Weights of a small transformer language model.
Size: 13 layers, width 192, 6 heads of 64, MLP 576 tanh GELU, vocabulary 8192, 9.96M parameters.
Training: 626M tokens, 9551 steps.
Each number is 200 + 20 x the weight over the matrix's rms, rounded and kept within 0 to 999. Layers, rows and columns count from 0.

# layer 9 attention query, 384x192, rms 0.12, rows 133-169, columns 0-95
178,144,216,174,202,204,182,175,208,238,148,215,191,200,194,181,222,183,152,176,240,194,219,194,203,186,175,231,189,204,208,210,264,202,188,175,204,233,222,198,223,185,210,217,182,217,178,227,189,204,222,178,200,242,188,146,199,170,211,204,170,225,227,166,201,221,229,183,204,176,219,184,236,229,232,145,155,206,219,233,199,209,212,210,262,215,180,238,231,193,222,214,203,221,194,179
234,221,164,188,204,165,181,218,241,188,166,209,202,224,191,166,197,200,228,237,228,212,224,225,163,189,183,170,219,225,196,152,192,226,201,194,198,225,206,201,182,196,190,182,237,165,169,203,182,191,202,177,199,241,188,226,151,242,160,176,189,207,214,202,203,186,208,151,236,231,237,204,167,186,196,195,193,219,185,205,211,205,242,190,190,180,199,160,176,238,181,187,202,185,174,230
229,192,172,179,207,225,206,184,198,213,232,167,165,226,199,205,176,193,180,174,201,185,197,219,234,198,235,197,233,227,225,222,205,195,148,198,207,215,209,196,181,171,182,205,203,185,208,205,179,155,227,195,263,186,158,207,190,214,209,214,195,165,203,179,197,248,226,202,171,196,259,220,187,199,213,173,228,209,188,179,166,218,197,178,203,180,217,206,172,181,219,180,186,253,183,221
183,194,213,177,186,177,214,156,204,163,204,227,182,206,226,224,201,203,206,180,215,232,210,163,200,175,202,229,200,183,209,200,198,200,163,238,222,213,163,185,197,177,188,168,172,191,208,162,226,178,186,215,190,159,215,201,215,206,152,223,229,181,189,204,194,212,229,204,220,250,160,202,189,185,186,210,222,185,179,186,221,184,206,254,181,226,219,216,180,202,214,214,209,238,209,226
213,201,241,170,223,191,215,223,159,141,216,203,225,226,201,168,187,225,187,179,200,233,202,262,196,179,212,227,176,215,177,223,203,218,235,201,184,205,189,198,222,178,209,247,177,180,199,197,186,159,174,145,217,209,197,179,195,199,210,145,193,166,206,210,193,176,209,248,219,211,192,205,221,207,168,166,233,143,221,192,214,207,206,192,200,211,198,213,253,183,185,193,222,206,222,233
182,159,181,175,233,195,185,187,216,186,239,255,249,211,194,157,182,229,181,198,219,195,184,174,164,176,212,222,209,234,178,233,220,210,188,209,221,209,202,223,159,199,152,199,205,184,205,171,230,162,207,208,159,216,194,192,198,182,212,193,222,127,179,171,232,217,209,194,210,202,196,194,193,185,194,181,198,182,188,196,204,175,188,195,208,160,215,239,186,227,186,192,214,175,222,219
209,161,232,214,209,219,226,186,211,187,191,238,204,201,154,213,175,167,195,237,240,210,184,209,226,215,197,176,222,212,210,239,216,248,193,186,213,240,200,249,209,182,193,232,190,207,198,155,194,219,221,230,177,217,189,179,188,218,207,239,185,175,184,234,270,206,225,180,153,180,196,215,191,243,189,183,191,212,236,174,215,198,230,230,182,172,177,195,207,215,202,182,191,215,186,221
225,245,187,201,195,165,228,144,226,157,223,241,180,173,204,203,222,214,181,203,169,200,169,188,204,158,159,193,171,205,166,205,194,215,205,216,188,229,239,144,202,191,195,209,206,200,189,219,232,213,190,243,196,183,210,162,190,189,180,210,225,219,167,220,178,184,176,187,227,197,208,205,207,198,162,166,150,187,162,236,226,187,192,193,218,209,161,198,191,185,221,217,237,204,194,179
147,202,209,223,177,201,239,156,229,196,194,194,224,184,180,204,191,229,203,198,186,216,217,207,179,226,202,211,174,212,209,224,231,187,224,191,209,184,191,247,213,236,175,234,156,215,189,184,196,200,228,174,211,216,198,203,213,218,220,197,152,212,239,179,230,217,196,202,240,171,211,197,184,218,256,216,194,192,250,198,229,201,213,185,178,169,179,207,180,191,176,229,188,207,222,180
194,207,229,180,179,220,217,232,237,216,180,186,194,171,207,221,199,218,233,202,194,185,190,178,183,185,215,191,204,152,184,208,204,164,206,195,216,237,251,185,179,241,251,211,183,187,169,205,131,247,224,239,193,175,192,193,212,165,150,215,195,211,191,195,189,186,193,209,211,169,223,163,153,175,204,201,231,243,179,213,207,182,209,196,181,208,183,186,207,213,241,147,235,210,190,158
228,218,171,168,230,204,210,188,218,180,191,151,180,215,181,189,197,181,205,213,202,222,196,174,205,162,220,199,163,178,200,185,214,226,200,195,159,207,201,190,199,193,197,202,191,204,195,208,175,210,206,183,168,175,188,196,217,218,184,198,199,182,204,173,245,229,179,176,217,206,166,216,185,238,171,233,206,205,173,210,187,214,181,191,161,261,205,185,181,175,166,200,233,194,193,193
212,228,217,213,210,248,199,210,207,171,231,196,179,193,183,168,176,209,195,185,233,180,182,178,184,202,217,174,242,220,198,204,224,221,213,243,170,147,188,185,209,191,181,152,192,234,184,232,152,236,197,178,227,174,211,209,235,217,178,224,198,213,181,211,207,245,206,215,191,164,234,204,148,204,213,182,242,213,196,194,199,199,211,235,202,221,179,203,152,234,178,202,157,182,200,218
191,235,202,194,200,209,186,214,204,207,201,227,203,190,176,235,243,205,213,207,197,207,221,148,176,221,139,157,231,169,182,172,175,192,176,180,199,182,198,225,193,204,192,193,182,138,202,199,249,203,178,214,164,267,204,157,177,233,201,217,239,190,208,194,236,189,197,171,195,213,205,217,197,198,183,199,177,220,230,196,225,117,175,205,193,177,218,185,172,182,199,224,200,256,184,186
254,186,157,205,225,179,179,208,186,188,191,173,232,192,176,154,157,221,242,197,225,194,231,204,189,206,243,199,130,203,214,216,145,194,146,161,193,183,207,196,182,207,196,190,210,224,171,211,208,201,206,204,215,171,204,195,250,248,177,198,184,199,255,179,186,179,193,228,194,204,215,227,215,202,201,229,235,177,212,222,190,232,211,183,176,178,191,225,197,181,190,196,201,221,191,227
210,183,166,207,218,178,180,186,222,225,166,178,198,165,165,206,204,218,229,185,240,181,247,185,226,145,193,162,167,248,159,226,230,169,204,169,185,233,228,175,175,223,193,217,153,231,211,217,194,191,199,150,200,148,179,194,172,197,236,223,187,169,240,217,233,201,196,202,253,202,194,211,177,195,215,201,212,193,177,232,191,191,194,192,229,181,189,227,215,144,199,204,188,216,201,161
223,206,221,180,160,223,230,236,180,188,193,186,206,218,183,194,245,220,189,194,213,239,186,212,169,193,228,217,186,177,209,205,204,188,200,230,204,206,177,239,203,218,209,190,159,183,187,182,237,233,174,204,178,232,222,204,218,185,153,192,201,192,193,206,199,208,221,174,215,186,191,213,250,160,200,207,190,181,196,181,235,176,170,257,209,180,202,187,193,236,202,207,194,215,222,185
204,219,239,167,217,216,177,205,203,197,196,235,214,184,158,202,200,222,183,207,222,212,212,194,186,155,235,200,225,217,194,216,199,213,177,186,228,224,188,204,196,234,214,218,216,195,215,245,221,192,172,198,208,211,193,173,186,180,187,233,188,198,206,268,240,194,174,188,211,221,228,217,219,196,197,227,229,181,214,205,162,212,188,240,198,180,198,185,205,210,248,206,227,216,191,180
200,221,189,246,191,250,166,246,177,175,204,214,203,197,196,177,194,216,162,175,191,178,203,159,188,162,217,182,198,184,152,229,188,202,174,222,203,192,216,228,197,172,208,190,183,201,184,188,232,213,229,219,200,192,171,210,170,196,199,226,213,201,173,226,210,165,199,223,181,173,171,151,191,190,187,244,207,176,218,192,203,224,225,214,188,216,194,193,199,209,176,188,185,270,178,224
196,195,266,159,189,155,163,161,203,214,202,216,195,185,207,188,181,195,197,186,201,217,165,259,180,172,161,208,214,208,232,177,205,190,208,155,202,180,172,183,163,215,215,175,189,191,197,230,175,207,216,168,209,216,218,204,210,225,221,226,215,192,177,219,212,236,204,228,225,178,223,207,205,188,203,174,188,174,212,194,179,216,226,225,239,208,242,209,172,190,163,200,220,168,235,227
201,218,195,177,166,171,203,225,194,180,183,218,179,216,189,160,213,213,223,210,210,248,200,195,193,185,149,214,186,180,218,194,205,222,196,167,186,241,159,163,168,167,201,209,208,209,219,204,184,215,207,209,246,188,179,234,198,190,212,227,201,211,172,237,197,255,231,181,246,188,197,165,240,175,208,190,208,240,166,219,226,167,207,202,219,185,196,184,207,219,241,183,223,177,189,184
208,155,162,240,210,255,212,165,219,151,214,209,165,158,239,211,199,181,215,207,196,156,166,191,210,196,219,219,152,218,235,219,235,216,174,178,192,197,208,182,202,172,172,195,216,200,233,175,224,191,174,206,226,173,219,224,235,177,212,165,249,214,190,171,203,190,181,215,168,217,167,219,206,189,186,160,210,237,166,174,227,204,188,217,198,189,224,165,183,199,206,201,210,186,223,224
205,232,181,173,211,194,180,172,209,222,196,218,204,178,182,216,210,212,228,250,202,190,179,172,172,202,185,195,203,175,191,198,210,215,193,217,206,203,199,211,185,184,230,199,212,211,215,186,183,245,228,181,173,230,222,245,182,199,221,186,182,210,168,229,150,211,168,132,163,221,166,258,227,176,208,249,206,196,199,171,181,216,173,174,216,201,183,196,164,225,172,223,200,202,161,209
231,226,215,185,214,159,191,169,181,189,188,231,219,195,224,197,189,213,234,198,204,218,210,193,215,176,261,175,193,220,200,204,185,191,195,224,226,211,229,201,185,164,196,211,195,190,219,200,184,164,180,168,189,191,234,195,148,188,221,194,236,190,151,153,184,205,198,188,185,219,175,202,251,173,163,214,226,235,250,201,254,190,202,170,181,234,189,193,199,219,164,184,188,193,195,196
183,176,214,232,164,208,216,212,196,184,197,179,177,215,180,190,192,217,195,170,198,223,195,193,205,203,197,221,176,237,162,219,238,161,206,191,162,209,231,238,225,217,212,198,199,206,268,228,171,234,225,220,210,223,208,149,197,182,192,203,156,209,205,203,217,209,218,219,181,211,199,216,197,197,192,205,183,215,172,186,185,208,173,195,181,190,263,222,152,201,196,186,202,214,216,161
201,210,166,203,160,216,163,214,187,217,201,172,183,225,207,169,204,177,215,193,174,232,211,185,186,162,202,245,189,199,215,215,216,211,175,187,225,216,206,231,169,186,187,184,203,218,191,244,199,188,234,194,193,157,182,209,206,175,213,204,193,204,241,240,195,203,185,150,155,206,196,185,256,183,235,217,189,218,174,165,171,201,246,158,207,220,155,171,189,183,221,207,199,201,166,172
205,157,247,211,200,136,207,248,251,192,204,197,221,194,231,219,224,229,211,177,192,187,242,220,187,227,176,206,203,235,227,201,184,235,165,222,218,197,174,189,203,220,158,231,200,201,189,198,207,192,174,159,176,239,218,221,222,173,189,187,232,231,203,192,183,199,207,158,181,194,218,223,196,188,183,203,207,212,217,170,176,212,195,202,209,200,230,186,146,214,173,217,188,227,208,209
201,178,199,159,176,185,173,207,224,253,197,220,201,208,282,181,193,216,198,201,194,254,201,185,155,215,214,159,213,210,206,202,240,219,216,191,244,159,226,185,152,186,189,176,193,167,234,169,185,198,198,204,258,197,203,207,217,218,230,209,212,217,189,221,214,200,196,204,202,202,177,181,204,201,215,231,232,224,209,204,168,204,236,187,186,175,199,192,217,182,187,201,169,211,207,182
222,173,170,208,207,183,190,198,181,230,204,253,207,195,227,179,209,209,205,162,195,195,219,200,186,183,216,183,180,205,192,196,177,214,181,242,187,182,199,199,209,184,198,194,219,174,247,241,161,186,214,169,226,195,218,221,240,214,230,205,188,205,163,173,193,185,198,186,194,171,219,235,194,195,196,208,207,198,215,213,194,203,174,213,150,228,165,210,201,186,191,199,232,211,224,222
207,210,185,212,181,160,239,202,250,190,166,196,184,180,213,215,206,187,234,151,241,230,171,226,257,202,209,155,189,208,208,241,203,210,170,220,210,225,207,223,231,203,170,185,244,187,256,180,225,218,162,189,196,164,165,167,158,154,226,220,221,215,176,217,212,198,169,238,220,218,150,216,197,202,214,218,189,234,232,187,177,200,186,205,199,198,174,199,171,157,148,210,213,210,190,179
181,192,217,141,220,215,208,216,210,219,167,214,171,136,230,220,187,187,186,194,229,241,169,207,216,234,161,161,226,209,171,193,183,213,270,213,207,233,183,179,190,195,250,209,190,218,221,243,224,188,145,164,199,181,215,181,187,232,189,212,216,201,140,187,193,187,188,220,172,175,219,210,151,223,200,212,217,235,228,200,222,204,188,158,138,216,206,214,217,220,177,191,187,174,185,187
205,185,167,247,223,177,192,209,229,162,191,257,228,193,211,227,235,207,206,211,219,179,228,213,190,192,220,194,185,203,186,176,200,218,142,215,181,197,257,197,193,229,153,201,171,252,229,215,198,211,263,208,198,206,156,220,180,173,199,217,232,221,205,170,176,183,204,253,233,214,227,198,210,184,235,205,208,220,218,195,182,210,181,171,196,211,216,211,182,163,181,157,210,213,232,223
210,147,199,161,207,215,251,186,231,178,189,224,160,201,170,201,212,182,194,176,150,187,222,234,173,153,185,202,214,185,188,181,187,147,216,227,219,198,246,214,195,217,214,206,243,201,187,222,229,196,202,211,160,217,225,197,179,188,209,200,192,152,202,200,122,296,229,176,207,176,198,204,207,186,205,187,174,209,209,191,208,169,207,205,246,220,180,215,198,227,171,197,172,242,187,250
247,160,201,171,184,199,209,239,179,164,195,195,176,202,153,211,210,237,229,231,221,182,242,190,186,243,236,201,223,256,203,192,186,230,184,220,192,177,242,209,215,189,212,164,195,227,218,196,231,216,231,256,188,202,187,167,162,236,209,131,188,159,229,234,219,205,202,186,192,180,238,182,166,184,177,195,191,210,214,197,206,181,166,210,195,167,194,158,173,212,208,201,175,208,184,195
169,186,216,180,220,182,223,203,192,242,205,170,179,202,211,183,206,211,201,217,203,244,186,205,184,186,193,228,198,231,181,246,185,216,170,178,183,201,201,186,123,214,191,189,252,189,191,180,203,180,172,225,204,182,204,185,156,178,189,212,221,203,173,196,214,193,192,188,211,186,198,195,153,196,199,239,213,180,196,164,227,170,177,182,227,221,184,196,258,205,158,187,209,209,220,171
181,196,188,148,191,185,218,271,199,159,203,219,195,143,181,203,192,236,148,197,216,197,214,206,162,240,212,199,174,221,207,216,254,209,170,188,204,194,170,206,182,254,173,152,220,222,226,219,199,210,211,179,128,195,225,143,202,168,185,180,251,183,217,227,191,240,240,182,193,174,177,246,183,198,231,196,265,219,207,170,188,226,203,217,228,173,242,205,216,170,166,194,177,228,181,203
205,174,179,197,189,201,188,198,183,165,202,209,174,209,208,177,190,204,219,175,206,179,206,191,185,194,201,182,226,206,206,182,173,197,190,217,186,219,191,209,206,207,206,176,204,176,192,218,171,232,150,196,197,214,198,177,220,184,197,212,204,221,211,216,203,188,191,232,161,190,214,208,194,183,187,190,182,206,147,189,195,205,163,220,193,190,207,200,199,185,210,192,226,177,211,209
164,188,209,206,206,184,200,229,195,219,212,178,214,236,190,180,159,200,180,182,213,194,177,193,226,201,213,165,202,231,211,192,185,171,217,196,217,168,185,193,202,188,209,189,209,209,185,210,193,165,206,179,177,227,218,192,200,198,174,126,235,251,194,215,209,259,184,203,250,181,207,214,201,190,207,199,222,184,213,197,154,205,237,188,187,196,201,190,206,216,186,196,198,171,206,199
# layer 9 attention key, 384x192, rms 0.121, rows 133-168, columns 0-95
162,198,192,192,186,224,196,211,192,186,201,142,169,176,138,189,187,211,217,212,196,241,216,230,186,175,184,213,265,244,211,240,248,219,189,198,216,173,163,126,207,234,196,219,208,193,204,197,199,189,219,155,242,224,211,176,205,178,203,211,210,212,205,183,189,220,215,188,233,203,161,169,228,268,226,228,203,203,189,206,189,213,202,189,235,183,216,218,203,218,214,213,200,169,202,209
227,191,164,222,238,223,212,208,240,165,210,188,184,235,206,190,192,228,216,195,203,206,222,220,182,174,192,172,202,198,184,173,137,214,172,186,190,191,200,231,187,234,201,158,223,217,203,152,184,186,204,161,175,250,213,240,199,247,213,194,151,176,197,203,184,226,201,177,219,222,215,173,207,163,209,173,154,159,199,164,254,180,221,242,214,191,237,179,176,218,160,179,211,209,264,234
217,180,203,171,179,192,215,268,174,235,249,215,191,221,196,236,185,219,199,211,206,204,237,236,217,146,238,204,235,223,173,210,212,202,181,215,169,196,218,224,235,209,206,185,229,215,210,195,180,187,156,198,194,211,165,242,200,201,195,203,198,187,187,175,221,210,199,224,204,227,174,207,202,170,220,204,176,196,165,182,198,211,236,197,164,192,197,205,198,167,186,229,183,224,199,194
181,198,190,171,171,206,221,161,210,233,215,209,193,201,186,237,204,222,242,209,197,201,199,203,225,186,177,220,218,219,235,182,213,160,188,199,200,175,218,191,190,118,156,166,189,236,210,148,208,214,187,192,184,229,232,209,232,191,145,224,203,202,277,244,218,183,208,200,153,206,178,187,196,165,179,245,213,213,132,203,254,185,186,185,226,219,192,187,177,187,223,231,207,215,176,238
185,179,236,214,219,97,150,206,169,172,219,194,178,132,188,185,241,196,181,226,205,172,161,191,237,213,200,208,183,238,170,189,223,209,226,184,201,179,216,230,190,234,167,262,158,231,168,164,189,202,188,152,228,210,186,190,208,221,163,196,184,193,208,230,214,185,198,247,221,191,175,189,224,168,190,154,248,146,217,215,243,188,177,195,202,177,179,191,204,200,220,199,230,189,221,223
223,173,222,219,197,187,196,210,189,200,234,198,208,247,195,247,195,230,220,247,225,196,192,156,187,195,199,187,203,217,202,242,259,208,214,221,159,211,221,210,197,206,193,209,197,196,190,233,202,183,224,199,193,237,187,192,199,203,188,206,192,193,234,169,226,195,173,212,190,159,171,197,209,221,218,222,205,224,188,191,230,165,198,171,219,192,182,195,184,189,198,186,228,224,199,181
179,215,212,188,213,180,190,160,217,196,184,165,193,197,164,161,205,183,177,218,218,209,189,234,166,211,176,172,257,243,203,239,203,183,190,204,209,230,217,187,228,232,171,219,210,156,195,171,198,217,203,197,217,189,176,220,160,180,167,228,247,188,198,198,292,215,161,170,168,193,224,193,232,210,173,198,219,202,210,214,182,197,214,188,181,199,201,210,194,198,191,169,234,178,219,218
217,210,181,175,201,214,225,167,238,201,191,156,228,178,206,166,260,241,181,166,200,196,185,186,147,204,194,196,186,252,248,196,202,186,181,204,207,194,212,211,201,136,207,211,214,207,205,201,203,205,176,190,180,213,222,185,153,186,187,211,201,187,208,180,159,202,172,220,213,230,222,201,204,220,176,179,139,216,191,188,175,215,189,201,234,165,205,225,216,188,219,192,190,185,200,161
198,196,209,196,200,175,206,164,188,201,210,203,200,214,158,188,184,226,198,193,210,247,193,190,192,207,161,239,186,177,199,210,187,175,216,206,238,244,179,218,204,228,186,196,150,212,203,188,226,212,207,192,219,235,189,209,184,186,196,231,231,202,209,193,214,187,141,227,206,197,156,190,200,207,196,198,222,197,195,246,220,168,242,140,179,184,187,183,182,177,189,200,192,220,211,182
211,168,191,179,171,172,217,222,247,219,218,234,225,196,192,195,177,236,168,149,158,190,188,204,244,209,205,168,195,134,183,208,207,210,136,172,186,221,238,187,200,166,211,230,187,185,204,240,180,233,174,234,208,211,177,202,198,183,183,164,236,245,156,141,221,206,233,188,232,179,235,159,214,146,175,198,172,196,245,203,162,208,212,241,178,183,232,230,228,160,176,160,183,189,207,123
176,206,230,184,214,214,207,169,236,197,222,180,137,192,199,213,198,229,185,215,259,193,181,188,169,192,229,175,217,159,194,184,160,248,207,184,208,206,188,187,207,184,189,188,157,221,208,197,211,208,204,187,155,155,202,216,233,195,214,176,173,173,181,207,207,180,173,186,180,163,193,220,228,213,143,252,179,205,198,220,160,217,197,194,189,249,197,180,214,185,209,150,187,204,216,154
199,213,185,210,235,181,192,166,204,222,221,169,185,183,232,181,181,239,160,177,196,243,149,220,188,253,212,219,167,210,212,178,225,181,179,221,217,215,226,228,242,196,213,162,206,224,214,220,189,196,164,189,226,178,182,242,162,251,189,225,240,136,213,203,228,259,195,195,209,213,225,194,172,170,226,147,183,212,235,207,180,242,231,219,209,207,178,205,155,181,194,188,158,206,216,250
200,248,231,191,227,170,198,173,205,218,130,210,191,243,202,205,204,221,218,191,208,238,204,190,195,175,168,177,208,213,206,253,220,189,242,182,178,154,187,186,221,202,189,222,187,169,215,165,203,174,223,211,188,246,229,177,186,218,201,164,229,228,214,231,231,220,219,260,204,194,202,203,208,209,236,230,179,173,185,170,221,182,180,176,211,201,233,218,207,213,228,216,201,215,203,201
242,174,188,201,177,191,180,233,188,224,198,234,186,166,204,222,202,231,249,178,221,209,214,210,232,193,249,193,157,214,231,174,152,156,232,186,193,190,184,205,190,207,178,170,208,194,188,217,226,199,200,207,188,214,195,208,221,207,208,188,171,160,201,215,166,187,199,216,175,187,217,229,196,191,232,172,203,178,233,223,220,192,241,211,211,221,182,193,215,211,199,176,220,250,152,266
194,193,207,193,210,201,177,183,171,254,180,243,196,203,203,187,179,238,209,170,222,205,211,175,172,185,180,197,179,266,219,212,148,158,188,199,233,245,218,179,203,233,202,206,184,192,212,192,191,191,208,184,231,196,214,212,175,195,185,238,224,176,206,226,165,160,166,187,167,211,200,181,237,218,190,205,209,153,173,229,180,187,184,184,199,167,217,216,202,191,215,188,163,199,230,150
174,242,165,184,164,183,189,200,236,200,184,186,246,163,182,202,246,230,227,237,174,167,208,216,186,248,223,185,213,243,233,206,228,203,242,193,180,198,199,174,198,212,173,199,175,198,192,183,216,209,236,201,192,225,260,163,215,219,215,153,199,235,151,192,222,224,185,165,164,174,214,182,230,168,192,194,199,166,183,234,210,153,200,201,214,194,194,167,207,208,204,225,243,236,215,198
179,161,260,165,213,192,197,221,209,189,150,258,172,179,197,198,194,225,174,249,227,187,197,177,198,144,224,164,231,239,200,213,199,220,167,218,224,174,182,239,224,210,174,240,231,197,216,240,212,233,169,208,209,208,218,220,181,220,213,173,192,213,231,215,237,201,220,221,206,178,204,202,213,211,179,205,189,209,179,203,170,141,205,233,197,199,188,223,244,178,195,251,206,166,162,184
158,201,207,203,187,215,167,220,177,234,177,236,195,179,209,143,186,169,233,142,183,183,187,179,145,201,225,192,215,179,189,214,199,195,219,226,238,190,214,223,217,206,149,171,202,217,186,157,175,209,160,205,190,235,201,181,153,174,202,191,201,189,173,201,218,220,165,183,193,203,185,207,198,173,193,207,197,166,177,210,175,172,253,177,204,228,219,196,212,194,208,203,194,168,158,222
186,179,197,202,200,171,171,163,197,229,177,210,218,124,184,188,222,235,185,204,165,187,203,206,237,191,181,225,209,189,198,198,202,224,180,200,192,183,218,233,223,210,234,193,189,206,222,168,211,215,232,166,215,179,206,221,212,233,188,218,213,183,192,198,159,199,189,240,150,206,193,177,150,233,178,201,194,200,142,166,172,188,182,199,194,201,208,194,194,186,180,201,212,223,251,207
190,210,184,214,209,192,189,194,225,187,217,194,186,203,190,176,261,254,248,192,183,223,187,228,236,219,185,205,222,196,172,219,211,205,178,192,222,161,218,161,209,167,221,209,257,206,226,191,226,221,242,201,205,206,190,236,245,214,192,210,168,158,181,182,158,201,223,187,181,212,231,168,212,179,239,213,212,189,176,216,244,207,202,194,171,180,243,189,218,188,220,204,200,157,181,188
248,178,204,200,153,299,205,195,241,222,206,190,233,175,235,219,214,201,185,182,187,187,182,155,213,169,260,167,216,236,245,167,233,219,238,183,188,227,218,132,224,153,222,181,222,205,199,201,207,201,183,222,250,208,181,228,241,131,191,197,225,227,243,160,210,185,154,174,185,202,215,228,205,151,209,181,167,251,251,134,172,236,201,186,211,168,219,155,178,188,173,194,167,234,197,235
192,188,211,193,241,228,195,215,166,198,215,196,177,207,176,217,240,202,230,189,213,210,188,232,175,198,216,213,172,216,200,173,189,226,204,178,209,180,177,210,212,194,227,221,198,174,235,215,187,218,240,221,186,206,238,209,183,242,231,187,192,202,181,185,201,180,185,176,177,195,173,240,198,172,225,181,208,239,223,194,160,211,185,245,215,206,210,204,194,219,186,177,204,187,170,181
218,228,180,174,218,236,195,155,164,201,169,199,175,219,262,187,220,195,175,215,154,236,190,208,200,207,259,217,183,187,190,192,173,201,217,206,206,171,237,207,220,233,223,212,153,205,207,220,175,195,199,207,195,171,248,206,164,191,234,172,173,180,187,159,198,177,194,192,192,203,163,199,212,191,196,208,218,238,229,141,246,200,177,179,206,182,219,177,175,205,192,190,221,218,143,259
205,168,218,212,200,184,215,198,178,187,192,181,229,196,237,175,230,216,187,170,225,217,192,201,185,160,162,191,229,231,208,193,219,133,196,218,179,203,229,202,208,243,210,180,177,221,187,243,213,201,201,211,218,220,168,194,234,228,196,201,234,201,198,162,223,214,206,189,217,244,230,197,192,182,181,286,205,205,170,214,142,201,231,186,234,213,214,169,192,185,191,212,232,175,235,172
200,199,200,182,167,184,205,246,214,169,208,219,178,208,233,158,206,180,242,167,157,197,239,205,206,165,270,208,220,222,199,221,224,235,193,219,217,193,184,223,211,197,221,182,239,229,182,230,211,194,243,201,207,197,191,181,229,216,194,217,195,195,209,198,207,188,198,149,181,218,211,194,214,194,193,236,213,220,216,212,153,224,268,213,184,171,203,169,221,198,184,218,216,173,189,239
203,181,220,146,261,173,176,205,206,176,135,213,196,198,188,208,196,234,199,215,200,224,197,176,212,241,210,203,206,190,244,146,163,211,223,215,184,185,225,220,198,237,223,173,160,182,223,175,195,186,217,198,196,208,212,247,263,211,167,203,223,242,230,213,203,197,162,205,154,205,202,183,218,190,201,162,219,252,219,179,203,156,167,183,183,195,161,176,201,192,156,180,175,185,190,236
256,200,196,200,174,201,200,237,220,225,185,239,205,222,229,188,180,198,245,144,184,237,178,219,181,181,215,185,180,206,196,196,208,217,191,194,188,222,232,177,197,223,241,184,193,218,224,202,184,207,200,207,225,204,208,220,198,234,173,209,252,182,199,236,172,193,231,199,190,167,171,195,169,187,216,242,223,186,164,211,239,213,181,215,203,208,210,217,161,168,165,219,201,199,178,203
230,209,188,192,207,218,212,236,171,206,150,193,218,176,146,212,178,185,233,143,211,170,159,191,222,142,193,172,216,222,202,176,198,215,168,288,192,197,199,145,234,227,218,210,189,155,199,176,194,157,233,216,218,184,181,239,184,248,184,202,200,216,211,216,177,196,184,202,224,193,219,222,228,197,205,233,199,212,216,213,184,207,181,192,149,213,175,205,171,181,197,184,242,218,226,214
180,216,193,202,195,257,199,197,248,177,172,180,200,200,269,225,226,215,175,170,222,234,199,230,202,202,167,197,205,276,201,233,154,193,236,221,244,226,226,188,184,203,183,198,210,181,247,172,184,211,196,190,195,163,219,179,210,156,195,205,221,193,190,172,194,156,207,204,217,214,194,144,204,224,205,264,154,178,174,222,178,238,188,193,213,223,158,192,180,247,161,193,206,199,198,219
141,202,192,207,179,210,206,180,187,184,209,127,220,166,222,209,221,185,177,251,211,226,186,241,177,212,219,187,211,204,212,214,168,224,254,210,216,195,220,188,201,215,213,225,201,218,193,207,189,241,170,181,217,158,233,189,209,222,168,230,206,128,199,216,167,213,205,219,237,172,210,206,172,179,230,205,179,245,170,195,221,211,176,205,189,246,213,221,186,246,184,174,170,252,178,201
171,189,212,212,170,203,215,198,157,202,250,223,190,203,160,169,241,185,200,156,239,197,198,166,188,196,227,180,207,205,178,178,188,199,195,214,212,181,226,178,208,212,157,158,173,174,255,193,179,179,208,209,237,219,203,204,193,184,208,249,216,248,241,170,117,225,189,195,241,200,156,206,216,228,204,226,130,166,246,165,168,196,214,174,213,176,187,208,174,199,177,160,181,231,234,260
179,202,209,231,201,231,212,187,228,171,186,223,168,211,182,194,210,211,192,223,183,191,240,168,181,204,180,205,189,194,218,159,253,189,172,226,179,147,260,211,157,186,186,196,215,204,196,238,202,183,175,183,206,207,158,195,167,188,193,202,188,196,198,192,185,226,229,186,193,206,180,221,212,223,174,211,171,192,220,160,182,178,186,215,209,218,205,202,204,225,178,181,203,227,201,187
234,206,210,200,202,222,200,213,166,185,212,219,199,214,213,192,217,240,235,260,242,213,236,184,152,246,196,197,205,250,203,211,215,167,185,177,158,198,220,168,200,217,190,138,240,182,216,204,211,182,172,195,176,199,184,171,150,240,197,153,189,195,218,194,225,200,165,181,166,161,229,210,225,181,222,202,184,185,238,207,193,169,276,233,223,219,225,178,148,191,195,188,194,193,220,203
145,189,214,201,216,193,247,187,242,231,209,207,184,177,192,181,207,239,169,227,251,195,209,246,193,204,186,230,198,179,228,213,178,183,210,179,181,199,211,199,202,191,191,208,231,216,153,203,208,193,214,221,222,173,207,187,167,195,211,234,163,213,167,239,214,209,238,212,162,208,136,168,206,183,171,200,236,182,169,196,213,195,196,231,218,241,193,160,251,176,160,217,216,188,205,207
197,165,173,206,219,182,199,171,187,221,164,242,231,161,200,176,213,268,180,193,232,181,221,185,190,222,197,213,201,243,195,184,248,200,195,155,155,215,196,201,214,236,199,209,200,218,205,198,176,186,159,239,200,213,211,179,197,196,214,214,257,184,199,193,190,207,166,149,194,175,182,196,213,214,165,195,221,254,162,214,190,198,236,223,173,158,176,199,202,212,195,163,197,225,201,218
202,161,197,172,179,212,233,217,174,201,185,154,237,209,208,180,208,208,236,167,177,199,182,229,200,194,203,230,214,245,217,172,179,216,206,227,145,228,214,212,183,195,203,151,156,159,211,247,206,190,181,215,156,205,179,182,209,212,217,177,164,253,195,200,229,231,217,194,225,180,225,187,174,188,216,233,185,201,173,183,193,178,211,215,177,202,215,231,213,209,193,219,202,162,213,228